config.yaml
head_dim: 32
positions: "rope"
init_std_o: 0.0
init_std_up: 0.0391
lr: 0.00153
Each number is 500 + 40 x the weight over the matrix's rms, rounded and kept within 0 to 999. Layers, rows and columns count from 0. Numbers have three digits each.

# down: layer 6 MLP down (transposed), 512x192, rms 0.067, rows 278-301, columns 0-191
# gate: layer 6 MLP gate, 512x192, rms 0.0771, rows 279-302, columns 0-191
# up: layer 6 MLP up, 512x192, rms 0.0705, rows 279-302, columns 0-191
down278:492525450591536477441465513491482546449512444508519488531554445531451445490429505451578492430501369530431524531538494567506433518473492526549504460550537529468507507518532528516539531527485447469470502568554519519533551530498511545430382459531520453503500444443495511480511492537475505534474488469500462579496500501480539574520447410444532572503476528459464469526450500427553506478469565495469438433483534474477481509484482531461507512486467555548490468557513493512537541486513498558500477451454501485617526455442488554577501505465510453472526503478463496457455542482451456542
gate279:503455497534508484455478498511470538471468499552444461575513535496438475503518456490531534527494554522543449485558553509466486550539439498495469481552524467510546480449491485528492488531509516490426510521536564553460477498482563458560415509522486573515495481491555524447508498448533508551495478453520525471464578559468498488476499505502444546510470431528531493443566546461440579473574470458539558527496507515533458501468549477514542544549513513502473461465511499518490513545502473517509521542541592483550467586449511455452523475494500524502496509534413539504469437558442495478
up279:468540523527516426414527471488473540451468497526509522540509518419510457539501446470452497549461495551479442515534526487529560505472522531450489458541575522542496491522521509520549480503487567512541492481468528529433526445521475560487470543568514514544479551428516509520474481502496508544506511469503506500527566567484469498578475523542543569489502509517520432535493495522575525570536462537541528496542514525496518506542445585439513510467525491524521560541438544487444444449529514526450576526455510528491446569414482481538465508446490501470498513515486459478511527479470505492
down279:520568484455473576550498511461478564527489498471471513426478510522561475477508471526540448478606520530521485545462473432528547477540506454516491545503498489573566519486467520535480479494530458488484521496516512422489557549464491533524542529594463502513510484564451498498428412557535461457512498446474511526522493442506484500526532505497511540514524604481458490543513496509430485517489496439511512462471473504485468493522515531527471503486505568519486577510557500478444540537430570465513515531540472438520563455464469470490552465596505519559488508521442481537534497437551516462
gate280:498481495438446511500490573473471519447503477476538549507417513497510526541472470498461527520564472501549538491475499480482504546473469489485521535499475502523465513521463458508489581537431453519469453533519500517534521506478534496496495477492505498519517511509530490545534460522513500464489530465454476485502596539504496500484454521547505518465555463458477466438532490466513459531438545559486540504512477563500498512526431476514502508585513501463493529528450503489569514509436408516497516444442472508484542465518494508508502504490490528466543563454512518470530543523554517542
up280:539425530574451462495498541474628459485483543510434511511565460512536485465457529412487514502553500494503502497536502558540495493505472494511544554513482487475591472528450529484517462503482510550491576507448417470423501520500505497439516485482504467472481495512543468509546558477478468494506527430548497546516478458499539487521550503454504567557446523454507467506489549505499565558503499451489502558513467552458553484470521551461499547450507519540532464518565469528440488500534561511543484481514504480562543530478497434469477491528485489538489499464550520470468524455462531524
down280:500532543521527518519517468531517460504512535585516462517491433506458569534583520551547518593530599495536508488459558484438497541516512537482471514485512492493534496494525535423491478516493500502505469452519519484535476484481470503557428499493451482432493506463471498466436435504545480442518475538490517411529491503472511487425536503424451486546510465536574492483479486529472465499530546507498491486471449470510529493464457461511604435490541403455559489459540515439498532444517487530464504479531537518522551557528521498536482480517494493524509459532554475495521484488511434489
gate281:516476463513477508534531508439503554499568508629486418561459421510485540473478475405573532510492526466460535492457466482482511480499430512514519480530507459499509462369513553510492500527497413522515518519466499520535458451506493558457502441431539460549483487480536537424516553558507430472525491486443545511481471558534529494438524454545525436600464453418474533471436550549526482555519498419499551515458514511489436496570558528499486529516493467531485482521481513490528474474486543470506470473472499523539496407533526486583519486580496507583449526515545518487518454531490470604
up281:444521477444526509488510525446521556460434471488483460463529478443540538452563457547541521540512485503538577503478573511546535498489486549477571497506544487516530519456437469458439555465515573484431451425444525512506513475499492575532472505441565337479552468533536481513543476506541505516486547454481452488457493522515496488499571553500515478514571521470514458545524493426582489493551512514485458525496467479504496491450509433455514553512454522473533483531436463439475482496463463551503511493454559547496439457627524516509468451490505526454498510488479516425533593532533459576
down281:468523489520514523408484507471512510484413526463494479473542491455552516498521576529481464517494393535511443490507503534432525471516541545487430481417504570498546495570478541468511498525499485495492485558509440467468447518507545542498511528475524506474542550527470477504529545521515510534515462463515529532527492380510503487575499508489544556484497561534551464507556482574513515430559521485542505425556482470506516550517511471491526486509561650494490539505465487457531566567576419542558433431505435502516518519516531497490483504474488519436462490430485461517486575428486539508
gate282:515376571496478516449524605529435587502462502496553557513514566540588563522510505512484479534479520480523457505480529474563458518511536424476432469517595507437474477457400518442520555480516510481545537567496508425492569548461501556520562504459465549524463591475493516432422537489453516478470538491453580508566455499507517501556489552486531428545473509480511452583549474541500420500530450531505532572534477565533532513466506543477527503542533481497505502506435483493511480474578483529546459450542500477525461488472542505498471467495520521522529535548526455516539489478437433498
up282:513451516427519474469501509571492562536456507546471534457530490469483516604424456470590475478398499506534562509513560481452550468548482458449497469541540451548549554539470528452510549524535571500477515501512535475459432554463620572490565450502465566437526466542405485394480554474466520494483480526467527481537500446543429458474472515454529489484559410511429469475516434459490425473495543479513513543595579536570447499507527528467483558525439510503459496524508519533489423517504545513486502436439496464549507472483527535585543459511496501498508556539520552522450465503579493541
down282:435487589524492485477480522449469561453484543511512514483496486505476527540529473552499461476553544544542498532558475548517525529576421487491570473498455457511406427541477432537467533407540505490500551491518525494477482570531563533555569443447576489543529485517488489490530563507480466449462521546501433426531507438570493495441562596506497537543535475539532451498516573496479529408440485456478455465470574516500518499515479524531473469488535531570487533566502517457487482449455529478491535529519554440489484564495462473489517460439544535388499542523533652525480494458493557561
gate283:535522429491495469459511529564508529524598577491518459496577545529523523542451479562512440575526516540507521436443480480519499512453495509419482503514521444426571553420520520501510555498496444547499508503521502461535471520508460505551510598511478503474491475455568531472522515477489480490501514505430461492459476532497516498491511540472443468466467514505511455547482560512477490502464517487441482568527466486499467477546539446460470529535517479554580461511505523533503531501587536499558463480555463525499474480514556550419497495522534511540485497455631457500446481392480480508
up283:598490505510527578547458539529480443487417615542465458501553460448576527545478492542504485411526589490487500512511487478495513529486469525480462481472503495464485522430496491480546481453438544474539556458535496511490528509513488452470506544551507477494495545449514465533512509386485457583561502527519431530482451583488518500512548566470437570462467453476493437484473522529516501557566461532443503555550513567572597524462478548496466500492479428440538478461502478504526463558449477542543493537556534552477511528487470527496508480472507525534483519504495498423451517449436560478
down283:543505480462512516488487462504439524480483429495496509500543500517472492451497526489507449438553399562485509500378523461490519577425475458517506440532532477453530500396480569579472464477542463464486543529469459496451419439493493449511553507481533511497473460475558537466462511456518526517503576477465464536535450490547558483503510487556505489480535554501520516559462535530500512508436509568544528524492479468533506468508551493520547494476558404545457488573443448525520493554477447477528526539469419482604492469516486539400539515388569414493464486459569466456459452452445451521
gate284:516546528419457492536573525535569518514433463497474456507596491469567541490513473540437520518524523417477508469481500482523478506465395535501499486527559515488541443545571469483525496503511494574524460548478468478464568514429518515445610477517547503495493459552491511492518486499533526536523504413467529517507534514505584514560571567503562508534444520467473478521517519510418460536491547517493476499504505481494507514446502518519526450519476478545494457469463655510578492470499477515543542453507543505495497465451520416518497443440475576565527476543593524464521463516546455499
up284:558535481526457496535473494503425535495457476519540526491476533564538549424519513485505512424454517421518546455478466486411498510432543529542534498547461552516504539503458522522449543491507509409533537506522459432519484479480557548480468493500500546512573506439496497500500501466466484501500556516567447478540507523436515473543613515481474495479524473442490547432546511474514502478548534430475529451494534577528465540526531559499486517492598482515471507401560491572540500469529486541493500438542538432477476529537489483482497538505534463462511539498425449609487576475534497473
down284:541502440488467513493451509530468542444427512487495539515548516485487536433511491474493448445498480472487509478489497425488457426501484475498544553469481467446513584520463514528552492573465526557540529478557472460516539575443517473482480498485451529481486466489464483532499497504540487448432554457458568468486468513511515497505495461540541454538419506392523511512485527554560495518507529568534525364501465499490536548457483547494498517484474411512476511497500546476537512465574553536469530501530506426456574505478431573483491511615440489566425527475510578513473481499490503532
gate285:564516505568459572447490475496550474415478492454425535474489555492578560490512457523524543528458538508475562468462518498491526506501504556531549520444513486511485528607454431530481665501512450460443517491527502501424452473488485460495559522528539449516561529499550457509487500478494462534469508462565444467477523522374485448545518437466487493538567541517525510470604522461475463590551579525494502539487477541555551552415496466548507404503500446426578519530487538573463513547486459513505457498576501493457447561516514421520475494365460482537495503550545520477514482566491427518
up285:500502468441520480438504407559425449568555486503575470453504519467486486493509504492490438550547495546473412510542471503467556494470481551448421482552464524557421431442457529564462411474500500583554565509447451516485502529495497504541445516498439478474477555529473503551593493553547452537560531492508465507520505503529393516515582567441458533497448545428453491458512524533512522484492513488497490488446479483472534542544454417454549494477472489596469474511518438451488479474481461546457481545457518586493482507478471509414537459520543436480502528486587418484544502416489548532
down285:427507511462488567527495449467534577546380507566473496429475527426509479556426441434474451538590472421520426489565475506426518474484507484455520505491456499505430500520477524462533451527551497487562527536399602481539441516484527521482580519497500548538465478458508502519483490483480534453493543509485502492499490442489539512425627539514608527483469475427583512488422503497523568464553524494510511466508485489490547521501476470497529495462391590484501537513482549455552515436557472540449544519538509522538478424495536531475514522502517491532473499516459560541505481457534501566
gate286:501562514479492546493440520444482514504454485460456439488496533440523534461513522488458549421563528502532477538371502447509442517545528487483450513517544508520496433527503528454473472488505486564503484502419472461541491459471491545491603507454504481451446527492517554431491572495533531525502568425490511517393453510515523489588548475529473467540485544477474559548524497550509532545462537555546524537437491454476555589457554541502566463496475486460469517462520430445468488528519475530535509516475534565496582458523523511475531503536456526517450521537441487554530548500491472505
up286:497464438474524558529545483470534505456528533522501541490520443496478502526491554506488531464459484535493540555460506483519502410465485508566510460448563516473514511453464482503498488456528441525525458541490441479504426471524518551496483531499496483432480486448528481497471491547442454447499454507503523512518466373438532508527517482489470514440520439509505579562454548451563412562470529545471584509495477468495454534465506509537493528516553458555497508515557619503436539399529498546473477537490457490467463503540550597565402541579500459463518549519537514546507555486446492451
down286:542510492495503571531495473442449483422433486478518471553465492503579449446519506424529507529513373427464499505492548491514494476490518536459417568453426468515493485464520509521527506521479474550529512536453446553521467489498551541511558538457440543501486507558430465497476478546489485498530451473479490578500525474473529475445451509468477489471447498389439439467597513505547436493548572440521545507492494476483527525486553443504504450548610659509478481433504505423532506534429491523473444530505463457510458442486546522493536496542506546496530468510495564489485468510432535500
gate287:556426501532528519570453501495489541541451510469495482499483579515586498510550530558518557487465525449512548511500521455453493550518473481458533512490455476546459551418528476543459478536435483457426577567506519579495458550463486484461583544433559469506507446552560530431515528521486452462483455512468544450428529488494490502495509521506566476482512515539475470468548481536453445437500543440518531550548546523423526520479508469467508429534457485505544471435498478531472489517506494450550456474482494504495440517456533518495474455517517580523545576504513572506433480479500446520
up287:472456426453538517506518488499470481466495519496456518484533440467480451450407492509419485522537496453536503560531528519473441527590533510507547482503492488512436508478508462464496511489413446480553546478506518543527524460479582503531462563454479466513471506513490498526563471476470474506476497474471442506512511489454481484481529504487619469486503590498451471502539512480560485503514572517528488489483515457481575500499553540482513555530467468567495503483505476491398513468413439468511478540501537514469473473503565546557530518514488483492474527488461550538419470512552451475
down287:523528465577409453481429508542543465423562469465442425518540427467452449485559538459513530456471402468516530494531491525481471537464490458495507484526503505482478475419522494486543523551589494518484517507497517477438525491512501467534521551511564494467525490515478544525438491527482469506512513464525605559521456498528469513505530510499533537506547444560533501503478520501494546495564530511481545495528499465515484416450433451516457493554501534565489566485416524501506455503535523530481470472514523551410503484491519474504460531455448520484480524550559536482529527505535533490
gate288:517468517555503520483561502546513501450546488475515473495460526558478518475530494423435473519465526483523548552556471460514538506524527517407450421488534521518539515478447530530527488461412503476443499564479544555490511525510535518533505486464447563407518411509476527507530477465491481487469553419538493491516510448482478457450538481532493518480444417502484504425490491544453608531506497418520509533544483536538488487444517494532470511550527552522490549503488518474530515499545492513542557450517532518561396463529529483495473543538450520558506592553551504496527507413568541467
up288:472519466438515482499599504482541525537523557451414437531449473473511483521514463444522517457482541456487467540566489539533490458495532488467427474465459487546477589529560482463526512403558512482480463443524480522438497427514534551519508455505466557475420488547497530508521487476484486470510487456539550532517569442436534500467546514493593506516518504553575467472440442587485538496502447552499483492590560472566541498444444498505477520487523487535494550465428505471517535506457455488541474507522500519478467416524418432499521491531461492508503527530517507509516529471520536538
down288:438525542526543479451401475548494488501506515483510522498579474485447586497584520500504556475494393545419472489454494526507525475513470436541510481487392501494502483415465465439423539488547511512473501500524442505527509524453492548487462544489504455458504518545492472535454473517556498576478515513509522541481410461533616510513460485457426497489535503472464505545512462489498423482438440524466599422528469531487527492559436502610505453512559501474513517487525456500537525494483551481461542491515495507454465508497563579510473496506457501547476458441522495541491495494537559468
gate289:526499518468486484404442520525441492507473492532500477483455520511535478497459547524431469477503535519477546539562498496466489461521471468490467494440580492411566544539511479490469530416399513540534401519508547501557496439477406466518432521479503562392516523490543467432499558501489506521518515542458516512447500518499480539496429521496521505474470488519553502509520591513495496507506491508468531511485493517532516497489549463446509516516564459577515498511484583464467473459521610580519468506520528531494467476488534435482526490463529446556494550468444452495437481528528468523
up289:481451513479500437530464542482485478527395491516500480476418497491488479427474512548443497498489524500498465531564496505571457493521454489462488446478479461505574488485515499524495470485539551518480485491511520547586493579570430433483507576519469499452588532455478485523467506553485549472544438500530509530443549505499460526577450427450454486476551516452534451553480458483485490544470451468465501477514505545459445490472455461416459487513458470510531536509529557444488485412445507468459539470477505495509408474539546479548520544526387448509507534400514489554491592543493445550
down289:531570512527530448543567429452463516510504547488461474457440495435462428509534524553492555527549438453491531456489463546520566468534558534503505501497472597513571520531575471543449586499559475454502460469472495538484496526521537462477515507468535502550445496517559542573445462414477432496517463501521414560494477527461490568425548547514555482525514487527511484504560496481578463446569470510482500512471504480458516524458455507461417538516542518532463481491508517519515476505558518430520512438504536563533461495583492454487541508464518527458520529538505522459511519580484468497
gate290:536525437499552530539496556504457470464491529476573480539584481485493469516522435531468529497551503470481464503466473463456441484576475574456490438554503484472491563499474576589393501511460461468504496495521558476520484502507445473444494491533461484514464485519500488450493571474475500485519512508533492439458510508422426492429466489433518529444525494557481540538498541498490557560443482478549516537519450509414513477522522424471550451484404450425501580497482469449508498509479439530466496571552518433472483525471500484534528408464502481583467476572575555513523489518474466495
up290:504487524539533529528457539487468438473486485507532504501496437500503489501525490492499554512486450440474502524460487519478430572543543450456452474560437484522509551521504550531459437517474516458519516463503551470495515513509441496480422521508491479519546446494594524421545524445460534467506442518477526477477500463411511466481470499459430562500542504606452486511518487509482497521460480559579507511465483547501588498497541432530557447528487500473478506527470482483468467513515510492476588538549473440528465442484479478488512425471485493476438518516512534504489518554468480577
down290:426565513500513533485461541516525500538429568511486560492479441510549484496435483492478550538550365516523496502475510590533590523501476515488437488455500497510502484526517506415534483454551443501523576516477484480482521517537532485520447476490562515513534465519535485544566457507541460483472495514485509550404517557550538533482494500527487530470481534504463491563508445523502486516513499497429534496495508480588458514534496543447489546492563603545508405448547484582536503458476507473501467463515475569448487510528478457521481525508471482446511511480508505480478467512504552473
gate291:470448464471526482543615555538498486448548494492547542489588442482466481562626483502472501508539541523517459497531535471541465471548450473469465556554504499512498510451536495491516461518531494499486486600473475528598491462522503497502515534522519502529455437513551475481488535549516511547457553487465524433507480543538534535512456492488451450404495502499519570490480507497464448479561525467555449563506521535523483519405447463530493502494433496511463489430460538488465489558514520512504519518487525475487500459518537531457552562443442473536484492534443510485544518446434542437
up291:489451477422465465495486461441464528562516441493476470557502548543489505565512471511477492541498497450506467491450536505515525566490456485485497535561421462578506506479509529491503429534490618437502547405516466499474482558478586479504555478516576547575498484481548516517473521484474434482421581499477448535526459525518520463558482509462469553531544535555513498515489563493519403540442479513524505554480517454485518521455475457534535482535477477495552447502502521520548524491524488517412470519488495477509502472403491474485458487563554556499510463474450517410514537444502470508
down291:550487478501492446520506552498505495500499399465478484545501552577448472577541502470431469551555508495558478553474465479510470463427518471610436533524578492513525525509486494490530485593445497522485537485546476528477571491515512451489565441543500510563450420527569489497450466509498487517486545532522489556482470536556496590504447495554516543494467522463466505431435505528471458505530515502491489539548538534486463439501565507490444538536516463488500465504526580531490497497505509529524501509466488512491512543551562529491521375496497501559500530467420462474528430473463561533
gate292:499445464493425529548465531490518454508540431507536458463469422513487547519514517523498520491529531470532508540541502398499468448480549469507477497568541477514432475475514495512528507504471551472450492531503530498583470544510496469462490527431509514495493509479506495440503526497435520533531498455511521483484514487528528525484494467497530515492448514460437520417517457531522534453543433464470474494426498511516434458479492480576488567446501479505510530535587520530474476470578586544471515585582531523538499535487502475510504452474515502568470464460508465465494430514536523564
up292:510454496495541456470506531574523551425491498490410496463521526541532434475497452518517525487539561529483519440470434567483499567536499585517456490489481517516578550493520566494445472495502534516523496518422520517439513495519500450512442548530469528451495452537518459467513546514498476521458524502514462475525502472545450525446525510480451447489528460580502516515471535462552460450408555498452456488490483523482557571466514435488537487531467423500493601443454484483463499462491524501483524498514465469432521472441475526465491533504498511547462474553534549519468511422498497502
down292:511492522541461566427475500454473519467601448557514514458447475512560558536541506540464489427509559468522502534485486369504498503448501452525468518526574536504424470484459500483551528529454518482471486490478487554512471535507497522446427519488527506483472461506558467496491540498487566519526498483558470481480519523519470471425525454514467464488500541511453477463531490595486528488518477516450484488471494491512476461501510500540559517506551507447548523573556501479442484513488557537512504539540504437542490501501462453506504406493540494669474474490474477526521520503558566533
gate293:522505501481473547549474486547526480492527441470544444456513448556542525500528503609473408487501534463539540553532518466500447504458494569460534468445480524526526541558472435539449506492468488479493567547522529570555548513451527458498497539435459519547515475538542426415449482467516491497490471399479507504537467487458548494442558484463509456462501475488458536456466518504510444474512485488543498509504508457533493472491511463503549478439585465473618482494498507509462546476525451438410473502565470443515515464424441537478535548456498503598523504429469549499441390523488498471
up293:513483548506497553487492516549524427512530587479489527525487547488540513521472486473482436463470481435465524562521500511439529439415477469498470491523524475546562535437512506505563460522458483468524607497443562520525581546426500548521499544500540480508468488488459453475609474433370509553433531474493557439496502459481496493461572460501599469530509537512439499503551443453550513502520528526546523565560522541462494490531557486497547491573460537570565478538490463487435506513462533470561548487523545524511498482509529529490506465491534550498496509483571525447510450499511463549
down293:443513484507371459514481489494536476548510462458579464505445516502484554516498484508471588535456481509442464503458492449556500477531494441445534483538585460509526548523470456465547449444435484474442446576488558511491486453560542571537528513481476488512531506498499458545515450500414558453454456523497498513538501452450517498516474490462519563579483497554472524520511473460523577511533592529459478479510592509443493472574499501576510540484472554552480508473442464567439488442507527532524463519518501615488505560551455424502468549441550514538510546465470462554473555462485484477
gate294:477482504444475453490508473524505521481510535449544479498544489411521529480537474536503511539477549443525477505465469476494482467529437558584561486488467516555569429568435472560466521486496483466509524486499456585523467398480554496511602489538517515412445401565497521506470469528555527474457476475521461496534462525455454510490537476458490422498435386507489590477450527496490483429497533481500496465528430475488535495480585559511506467455416443525467485587529439473519520453466470517429449531501506414479520457490474496592530510463576541520492479532435567597504539491531542513
up294:402544539420529457409465515543476539439585471503476559514484566485512478508502480511608460472460515529515555482567515488424478561527551542485487469526454522521542476524438483580557510521514460565486511507473528541489455503542456590479513529520552484566475525533477560491539514511526541494415407481487496506531536499438537521529491527483456477487502434552528494469524457508471467504555485494582555427569495496559425514479480515370495457469527462591456480541464471540493486457580431451455556468539460488510472462526495557466519567475502500478468467459495508565464437493492491533
down294:499525585589554394549497454468492504500466507466493480474454496499547523529477580503587397502451483573498513485568483436528494552466484536559470531545510389513465469438492509452489505482524391438436458528502523465545431427604404557623492478470563462508536562491470423457504430523562510582473495506493520509493496473510573488517514515522503585501565524469476482513489494517503499490519510539543503536537502544469470496511451499478520472556527518457472497464558501524484477458541569509513530493475490486507446591498513494496529470492524423573500499482512456497519553475443567487
gate295:450532569498566475552484485507501441513447518475517485465459503562487566516523431491459513532485522486553500537563523470560436494516471463536603443526528581494539521479412527462543469499514472463493562467445443453492534461569469527518489505486513480451481446529544510549496495542492500456469434444517430496552440506475475534451512534465547462506491497424491528528516483529513501465483486455556467515495423452611505458467468409507459582454492502510537485455472536513516540496439443492536494439598515474470488438491499487596487451483472460541465542501464494498548598451477589425
up295:506525436505487517489470463513538520509501449435531500513506457478471504542480540502483479439557491570498527461463461545457469550478531555444524540554487537450528555502426455460515486538485473538543585425523457485497491461428521547453538475499515612512522466442495542505537510523484490511445470484532437512518440578543502480543428509525499515516451588538491437505507453471528554542495487518514491471496548467547528501413458535464487592488471463447509442555463482523534502474562468501507449462575541460568479577479542476465546563474464461480483543479492425496529490426471503505
down295:479473487463531511520492509471489487481574543442528543510452478448493462522478551529506510521506482488511568394513480529504514552456554515538464496551492508520502450516487545479454569486533484486531494519532456529478468447525561550471443442484470464564556499554493437516522501510548460518507496586513515550573542481517522452522417502564556527540561558487501498517535565499531511535404505478476513471497506469483501533511412497527575488525509539524492539491549491628561537477499517492548468474467562487534521485476447466493461423518433539398516555466491539448460467492505372544
gate296:516473521463479492498516464464522473506425480508490526504454510509481546437515500522453485493466531495434490527512548488488536486579476494498577575439483567481555504496514577543555531473465510460578495518446504464523450514489523501493503485466496470557546578539493425527550511509523499503508537446504516520500459502495538465475561542467506499489477484498474425457486520469520574505504422399578500540503511481470505561473501454487494448538494490504473417481552494559548482507479487514480528465540465505518438525535504451511484401486523527548517508476510575511557513529509504532
up296:526499466465454455474469499487498484543418448466502504483480526477504481467465480480457481559482444531457451502491477505499543468491496481510486587483505514496486502530505517565483524488503480480513520540465489463507481489459553538531496482458539513542488592566529507479507501527525535517471515491568578503510482493555609505524532448519523512501523575541503413480537516457486500527519456417560480503474561416506553453539501433396463481457513510528504475489556528512468518512545497516480493511606425479494512530481537506443491481460462482485488503448479486527612533521490527572
down296:493474475571570533505476489523565528506532495483459474503590457486506433540473528476532478542496425456525505495507410539509568433469548472560449457499516500522495443410533503502473487529617545567544514544468519465494522546467462537501474540469490481488477524447489505520494474503472472474491526489531525576502460507470528571525428432501478523550560595616522524503500462521476497521522521499532505469531467544559511473519454473483544490508459576489466546488534532484470563468488517530451509562500505496552560505473482534563509557504497461511559506491517440453506513523471499501
gate297:570517494502491488512558526492430470530504509450472488509429488529486554505514491510444468492448582502547495509446554506482396471489492531549479456498496544491513619492467551461479500474518543561492437523501549514508577407461462575528463465448550443573498493455539464422483500483510544448531515505470569440469470532483546503489530536488490469482434474497472521472479504474546476593586563511475518434455451487554502532460393447536508511478491445500528435483435553512489564405496513562473512539510497515463483484531538441493466526482512408504487494565490469498454479458454513457
up297:453453392574534517476454584434433534546579457521503435518533469476647491519528543488583467496553508478495487536514512530477395487455557438523488434463508511504548436445468557450518490465439566463508506525432549528506508500453523495551505506420518471433518505546523537464440482486559453583543487478541490513492462499578469464526540496560486516485495560560529442487487499552540523504510505454487517539442500446478508455488560531479517499436444483408497512558498437519467527525467536478514475555559562550534494551534542511470413414530459468493528495481434467530491506512566513454
down297:534481458491451523498463505473513478351491520549502519495422512497535540458528613425484449432498536483533507477531455509466587572496464502457550466560517470523457425461520513565498519492411469436513550450447478539546503537405488513479415590483481518441529556503429478443497488550433481567514525516526530568527578482478463495502547487439448450508482448558571461523536478547494592465481501425471500506475496495511494522482580491459491451493499427432454505575488404516426527560492510504530539517521483507552533467513526521467478480577518547449526524455480498493536550489432497526
gate298:489545488559494568500446476421426452496468474492478517498536445476437510484438536443442560490519522504530416603534499499485437522511528477523527451433433533436503482518474473431496488485506461545475469546478403489534474473499541533496518444442480537523451477561543593541496517521469486517515535499517481500530492491470510493474521429537506499481471550503545547470482572549491465525483605438480473527540425440536550518487510508538497543517494436537498473406516488392527494506508522515510486444457542540475501545397487534468511472482533519521486529483504587530467527479547538447
up298:488446473470430536484504525539463590525478528502456509603471443476480510495436492541539466514493516501502509489479488482500507522436403459460531581556485523453516556462475550525464498463478502492523536562521505518454510557444497478467554537516537468450581497510509449460484534472584491506441575507487596500517534504535459511583474499495456484546532544462495466448418502531533586468493456453536483519533531479491514550464580500445512442524489495442559548546531503484506384510512541450529536484512449497420506489476537485475513477490527494553557481527527464456481512485470546474
down298:514541409502502511480512491563483498474461471583488472472547455456471449519407528510455482511537586487585445526534489527485493502472543467476511451456472532433478509503503462504512445462408513459495484555447491505492490506509511510526520395488446553520451482523524500487516460472429478465548494563553522410469485502550557496441428469560475480515492565575478598502527526556502500493478568475483556514536426538557557524505447494519484586429511459512471476447535542465464474466515492514479490487515434481497475515458456535519558524522470463540497527533514463545555461538494486465
gate299:447518517507511531495525512426519486491512432553533578566470503560520475462486513551445453527570549455526568547521500468466491555446469522512469486543444464522464469485467547581511472557439512520554468547459567508534521492489453515479514486454487493548533447560519507501470496527490508530510556443469446463535574530445559443456540487499524558572442499500444465458504540454509563485464523467524483498469452537477467397490541488540503430577459437492439502501485515570524424516530522432461502521539503448466499538450495463410544495527478533518442537444443489458439492517553493543
up299:491504474572531449496457486475512505500510478477544448483504573515528470459453520551490541559478494475497447459428497511546454461499431590489478488456494496478480467531467517442479426476503419510562429492428561539589473427412513459496467489531496446531550482487488550489544534496534524548547548458465516566573537584524555438567495505503445520586432516539465511447423496514493529477456535450521417461478533555530457521604559499489482490490491481554518433476503472466483472561558545584455463504449504492461511488486547511471457562505472523517571504502453537529439513491488499444
down299:494532581559408452550523449495508527494440473427552592489495508562537501572483546550566531507555518479470475488518515522473525461422469442486511464439512498422575525544570441537551527492446537554472452480458552484531417562490498484538538464533513447511524468500509467528490522474490430515501482541460473503448477531542596476473498522523552547443496505485528482513488500542470460551539528546514483541482531581473521475551547458474461483505487468534503526515490539471500437432518555487484503450520400541455531425463510427524481501526491520640523467502487469463480541465562496465
gate300:525453516478515499497479514549544587479489437459512523500486495474491549503477530455536451512521549563483520482558553386494489546461528518513532484516573557435454554460516550545444519500486601545534571506483512465572514541516458511549546520481483468436498517476546509494511509412580493519464580478479484454524467513465483458576498496520504469497566530482557587532535451567502438528460419495484502557496448552495534453526538524465483503508540455433567444429475495460474517464490468565530457459469537493424487460503531435528538407498510466563482482525548429507521526496505500479
up300:478495526436497456457490550559531492501499488500461495489542538447538508459501521500548411418467506499421503537522488507452524511568505530484456439458493535429536515572493508452484441541529518582485547481458475449520486573458509543550503565418498502461510503497500507537456462540553433495534541565451480510557527508522444459523555508503477534600506535563545513545526458499484367510435509494420480445529519488449510474469521453492500524484501528445518516441482474503420559469516535523444545421494517534386491451545527423486529467512481460513512494492507499530514520470514512517
down300:464530525465484527468548540504459400511480489563458526470618512507500476440499505564515460479478384500431543520488509524464542502444437504466507477410516504456445464640447493447474484510509532486468503470457471497471606490479452519417461445461512458511465505530455480496494455503518473473460489461409467527514551498482429460535501545526520472535492507471503523550504513459519405435452487499512489463558484511531536478521468490538425499507526533527547529479455396501577537414462549518530508449514540530502508473554516475486465445538471506511518506443423501515471445524519497479
gate301:525512479502560438514549527544504470484485496462532454472423493452468485485465425496480499456481550508410532523482521475485490507470464545433447536547472547483568578586504510501508542495515486566502525511505512520513577542425505491469454561470470500580488534505440522501569490434501534500485519519525546496530576511475504500498490438474510507454575545500468455477526562496498513437476491489511447535524490545520486571490517491488510484518511494463538544544506549496542554526501436460506478458522548515533550502527519428511541512461472511544495494448554468428530473489520473522
up301:499501450455453508530418487472492532531523465453500469514489445562513486442500497557480487544555489558490511500495508519456479474495536544554591461533582464500457490453426520495508506537482491448457459527507565417539493551567501518520494466506458442502553501452541510411475507451448413537498559433484453499495470531542459500448493487534477477540481541428501501440560521453586472486511460498540505559506498481440443438465475518468473512541480512483518520538500516488474502526514561488585499483473571429508469514522524519486508503507537500510501458480455490536503513542581470551
down301:558493444505458481432502553572506488570537485430474503510505474466542498525429482465514515551470577475500581465493452471534483481491454505412502501561424505514525549502430493494528501511544540422487478552461462515521529519479498530549466542484501453556471490512523541442524380512557542488485568440491444531497473466485539525554437471485478532469565480527469514492483481490462463451477483461507508519494483502510447576513475470567538490472505440582571507481498483479540578488498486494502484521550482482474454580557561426533508477492509488485470560489523479503460494498488495479
gate302:475450528491540500554523496427541548536464501523369505564524505530566506408522511563461458509457518460524475538445587450426500510567488529503488490501581466501451464579524510473544499479498535465485488527503482618499464435476546442493488523487567498536483435510456560485532458528473506505500548479476489475468509439440439467405486493445481467435489474398483543472508530415457493519481460447506533502509477508480511552520549479537432450470424446443527475386538481480491502541550521486438542489534494470496454483519545473545428481538486521494564403527448467518429471528477493508
up302:522508541482538613566517595450456545509586470534431557504429482519421508517504530568507465619480498444481480505598564521511464516430491444452500545484460404463444523514492515462506512490515554495439468465511509469480457486450513522533495457367533475574512488471513437485430560506547455478524550537428447524431472515436575489503555505429512473513553521573537540477483453509462531559480498549461444517514504533511534507484432484421523485546455523532581495437486542469528457500462585539499468505517524460462575480565533579461477492467489482522525576542486538446432468530551455539